config = dict(
    n_layer=10,
    d_model=128,
    n_head=4,
    n_kv_head=4,
    head_dim=32,
    d_mlp=512,
    vocab_size=16384,
    activation='squared_relu',
    norm='rmsnorm',
    norm_place='pre',
    norm_eps=1e-06,
    positions='rope',
    rope_base=1020.0,
    rope_fraction=0.25,
    qk_norm=True,
    attn_scale=0.271,
    bias='qkv',
    tie_embeddings=False,
    parallel_block=False,
    extras=['local attention windows', 'gated attention', 'exclusive self-attention', 'short convolutions', 'capped logits'],
    init='orth',
    init_std_qkv=0.123,
    init_std_o=0.0274,
    init_std_up=0.123,
    init_std_down=0.0137,
    optimizer='muon_variant',
    lr=0.0118,
    lr_mult_o=3.0,
    lr_head=0.00881,
    warmup_steps=88,
    schedule='wsd',
    decay_fraction=0.621,
    decay_shape='sqrt',
    final_lr_fraction=0.0,
    batch_tokens=[16384, 32768, 65536],
    seq_len=1024,
    doc_mask=True,
    train_tokens=199700000,
    steps=6080,
    dataset='wikipedia_en',
)
Each number is 50 + 12 x the weight over its row's rms, rounded and kept within 0 to 99. Layers, rows and columns count from 0. The size before them is the row's rms in percent of the matrix's.

# layer 6 attention query, 128x128, rms 0.216, rows 109-127, columns 0-127
117:45 46 68 62 61 69 75 62 52 44 41 30 64 40 52 55 50 53 42 32 58 50 41 50 43 40 39 64 48 52 40 53 44 44 62 47 18 53 62 31 68 43 56 63 39 35 52 54 51 35 57 54 39 50 74 53 41 52 65 65 31 57 65 41 72 44 18 52 55 44 74 67 50 50 41 59 44 59 46 62 50 49 49 40 49 53 50 52 41 37 41 63 33 60 28 48 68 39 46 45 32 67 52 52 51 13 79 54 34 62 40 44 55 33 56 51 52 39 46 42 53 26 52 50 38 37 45 53
116:24 72 58 52 65 46 51 52 44 65 43 71 52 65 46 47 63 39 61 55 41 61 58 53 46 38 47 57 52 50 54 44 76 42 51 32 33 41 45 69 76 16 55 44 55 65 51 40 74 58 55 34 27 39 38 53 68 43 46 54 42 66 38 25 75 63 57 50 52 59 93 59 54 58 41 40 56 47 42 60 43 50 56 59 47 38 49 59 55 43 55 44 52 54 82 49 49 44 52 59 53 59 39 39 47 65 50 54 39 52 51 46 84 44 51 46 44 56 64 39 51 45 55 48 61 44 53 54
110:58 65 37 45 66 19 34 54 42 62 53 47 67 62 68 55 40 61 46 48 50 49 55 45 63 59 50 38 61 73 47 39 21 54 48 47 48 58 62 26 41 46 46 59 60 64 30 34 70 30 41 44 69 51 51 52 42 40 44 49 56 50 49 00 45 55 46 25 37 49 40 39 51 36 68 49 80 59 55 41 49 43 51 47 52 51 55 52 50 55 57 61 45 61 40 56 49 38 48 41 56 43 44 49 62 57 44 51 49 65 54 36 84 73 40 55 54 52 48 44 65 62 58 55 32 50 39 47
123:53 55 58 48 29 75 50 63 52 89 60 45 53 39 56 38 47 55 48 61 47 50 34 44 44 50 57 64 50 36 53 38 23 47 53 57 53 44 43 41 57 53 63 61 72 58 80 65 37 55 70 70 32 41 51 43 41 44 45 56 52 51 66 49 49 50 49 53 47 35 65 20 49 62 58 45 41 66 60 33 57 50 56 47 52 31 55 66 42 54 50 38 47 46 56 51 46 53 54 45 66 50 40 72 61 58 24 61 63 64 70 35 48 55 47 57 20 56 48 76 69 42 51 42 44 26 51 46
119:50 61 47 60 38 43 57 44 42 62 52 46 43 64 41 44 52 48 76 52 67 52 35 46 56 54 60 55 52 42 50 49 41 63 43 61 66 60 52 69 52 37 54 43 54 49 60 74 60 58 48 52 80 49 67 45 23 42 44 60 63 49 48 26 16 45 88 41 46 36 53 74 55 64 69 66 21 58 50 51 56 51 54 56 66 55 52 48 38 49 44 72 34 43 31 54 65 63 55 51 57 51 82 54 48 45 45 56 30 62 55 60 28 51 48 38 59 49 48 25 49 52 50 52 46 56 48 53
113:40 58 46 54 42 40 71 53 57 85 36 39 49 30 54 64 36 57 41 47 59 50 48 65 38 45 50 74 54 68 50 52 99 48 46 36 48 59 38 53 55 49 53 46 58 53 42 57 54 61 58 47 69 52 54 46 59 56 52 57 45 41 57 63 40 45 88 59 49 51 41 25 23 43 67 46 39 40 38 55 66 48 44 42 62 75 51 50 48 56 57 46 52 57 50 36 52 32 28 47 43 51 40 38 48 56 51 50 39 41 70 48 55 71 38 46 59 40 55 78 49 46 50 57 46 49 45 46
119:46 60 45 47 54 38 42 39 33 54 38 45 44 31 54 47 57 49 28 62 42 49 50 60 56 32 60 46 49 43 53 47 06 56 41 58 55 53 34 53 45 36 49 54 30 38 60 72 55 45 54 58 40 43 72 52 78 28 49 60 56 42 36 48 62 41 51 82 43 41 42 76 42 39 36 55 57 58 50 59 39 49 41 69 42 43 52 42 57 48 39 61 70 52 39 45 39 44 32 54 57 59 55 54 66 67 57 43 73 74 58 58 59 68 46 39 51 46 55 62 45 56 21 21 56 60 54 48
117:63 58 48 39 58 22 71 38 36 68 44 59 48 55 45 68 42 47 54 61 43 51 59 56 44 76 31 42 50 40 46 59 59 54 25 46 47 50 49 60 34 81 53 41 50 35 56 47 46 36 52 57 36 57 59 43 68 87 48 49 54 33 56 50 69 47 56 32 55 26 42 52 69 46 51 41 46 53 48 37 44 48 42 41 49 55 56 47 44 47 61 52 55 42 65 48 52 59 51 47 50 50 51 34 43 16 12 48 58 81 62 38 66 61 45 43 58 45 55 32 51 39 34 51 68 41 49 44
119:45 30 55 43 63 53 75 36 52 54 36 46 36 36 47 44 38 50 56 61 59 32 48 47 40 51 43 43 41 38 68 50 59 12 52 54 58 53 33 54 46 49 54 43 57 43 47 60 33 49 37 59 40 57 53 40 47 38 64 56 29 47 46 12 47 41 36 67 45 52 41 45 43 42 51 46 82 46 55 27 57 62 41 33 58 60 44 43 46 63 64 31 39 41 63 57 39 53 52 49 51 50 77 54 40 67 74 55 66 26 51 54 42 54 54 40 43 64 56 42 44 31 28 30 31 43 55 44
122:53 71 50 33 58 34 37 31 63 64 64 46 52 50 69 51 58 37 41 47 60 42 52 54 52 51 57 33 52 42 42 49 51 47 39 42 22 50 41 58 69 54 50 47 56 77 65 61 45 55 49 37 38 35 62 37 46 38 52 47 60 61 25 50 41 37 06 43 57 51 36 41 24 51 62 47 21 60 30 41 67 42 62 46 53 52 32 46 56 48 48 37 52 52 38 40 59 60 54 58 36 58 38 60 49 44 44 53 50 36 28 54 40 57 46 36 32 48 48 37 61 51 64 51 50 88 50 51
105:67 50 40 46 55 20 65 19 64 59 54 56 38 27 57 47 43 37 38 53 38 65 55 36 52 41 59 50 57 49 59 54 45 61 75 43 23 44 48 35 56 58 42 37 60 70 49 68 59 53 46 55 63 48 35 55 00 31 60 47 42 49 61 42 69 60 40 59 42 47 49 50 62 71 42 60 50 38 55 46 43 50 44 48 38 36 51 59 47 50 56 39 60 50 52 49 52 45 33 61 44 58 30 21 36 37 55 54 75 55 51 49 66 33 72 43 43 62 43 53 50 52 48 39 48 42 50 49
110:49 53 63 41 64 67 68 62 56 67 56 53 59 32 44 64 49 48 55 61 46 43 42 42 49 49 57 72 42 45 59 64 38 43 43 44 48 42 51 56 61 42 60 30 62 44 32 51 73 48 55 19 48 60 60 30 38 43 56 51 56 48 44 34 49 63 41 46 47 15 57 57 47 40 43 42 43 77 39 56 45 56 57 48 41 56 52 34 67 55 54 39 39 51 33 53 51 53 58 55 58 57 15 10 37 68 37 51 47 69 56 52 44 55 37 63 49 39 51 25 43 44 23 54 40 67 59 58
116:37 58 43 52 60 54 49 23 50 48 64 47 47 71 60 50 54 49 49 54 50 54 46 45 57 55 41 54 49 39 56 51 69 43 25 73 50 40 32 36 49 62 60 58 42 51 59 42 70 54 60 45 51 37 44 46 81 45 58 62 51 55 54 49 44 38 62 69 48 58 77 36 86 59 45 66 33 66 63 48 54 47 62 45 59 53 41 59 61 44 51 39 35 37 22 42 43 51 78 45 60 56 36 20 44 58 41 42 52 25 54 64 61 41 74 47 52 58 46 72 46 62 37 29 53 53 41 48
122:39 49 39 46 52 24 71 48 58 33 46 30 51 43 43 49 49 50 75 57 56 50 46 50 67 60 69 60 37 60 53 52 62 59 33 56 31 36 50 67 33 52 56 59 34 54 34 38 18 55 51 46 26 45 38 54 30 55 43 43 51 49 47 49 40 46 20 60 51 42 56 41 44 54 63 40 74 64 43 41 41 43 49 50 53 42 47 41 57 40 53 55 72 69 32 47 73 47 68 56 37 55 52 44 56 61 58 46 90 50 58 36 45 51 35 64 42 52 49 29 53 65 44 46 59 23 45 48
128:43 63 47 45 57 34 50 59 66 79 41 52 60 56 67 49 41 55 55 66 42 53 53 49 41 47 73 47 56 55 41 52 51 42 44 53 71 48 42 53 48 68 59 51 32 62 28 99 57 43 57 28 60 49 38 52 58 39 44 60 39 47 62 76 73 55 35 48 49 57 43 59 63 45 51 47 33 61 60 42 37 51 49 50 44 53 47 41 52 48 47 62 37 45 62 55 36 58 79 45 32 49 67 84 50 64 42 43 50 40 32 42 56 35 41 55 49 52 57 57 46 41 60 65 31 37 42 47
115:56 51 33 61 57 26 50 43 33 30 60 43 51 57 52 51 48 58 57 50 45 46 40 51 46 64 54 64 47 47 31 48 22 53 60 52 39 49 63 55 59 26 51 44 50 36 83 36 55 53 31 59 57 55 50 50 74 47 62 48 60 49 56 54 73 44 72 76 45 49 33 50 27 44 57 46 15 43 31 23 56 59 59 32 41 41 45 36 57 45 68 30 37 54 64 51 45 47 65 48 55 46 35 52 51 49 62 47 50 72 31 54 65 58 52 35 56 45 54 62 50 53 54 50 48 17 60 45
119:53 46 51 63 37 42 31 69 33 31 42 56 50 41 38 58 46 56 41 58 46 44 49 43 47 48 59 31 42 47 46 48 63 39 32 46 53 47 65 58 60 42 64 46 44 26 50 44 49 70 59 48 42 41 44 37 06 43 49 56 61 52 57 79 31 59 72 55 49 34 32 42 57 39 52 44 56 47 71 71 55 54 50 51 54 46 46 44 58 52 41 41 32 33 71 62 39 63 40 45 56 60 41 31 44 57 73 48 66 50 53 51 76 34 30 58 29 49 51 18 60 46 63 47 45 41 43 60
114:53 47 64 65 37 23 27 44 47 63 44 46 55 46 37 59 47 63 50 55 56 66 34 69 63 52 44 38 47 50 69 31 81 42 59 51 62 31 58 14 38 54 52 52 45 36 56 74 36 45 48 58 53 39 63 46 54 73 49 45 53 56 56 10 35 47 34 64 60 42 65 55 70 56 45 58 50 64 23 63 52 49 41 47 43 51 69 53 53 55 52 46 37 50 49 43 24 56 66 37 52 61 58 54 42 66 54 47 45 53 41 49 63 67 47 45 37 41 47 49 63 63 58 48 71 55 45 45
112:69 45 50 53 65 35 41 27 44 59 39 60 49 74 53 50 43 55 49 56 64 47 53 64 42 51 56 61 61 31 16 55 78 57 51 47 77 55 50 42 54 51 42 51 42 39 55 55 47 51 36 17 79 43 50 55 41 75 51 59 52 47 52 18 55 44 48 55 63 49 65 44 15 59 36 35 47 37 42 50 45 50 48 56 39 54 46 47 44 53 60 48 60 59 46 53 36 39 31 63 61 54 16 67 49 55 49 56 68 39 52 32 38 38 40 54 48 56 54 41 56 53 56 43 59 72 40 45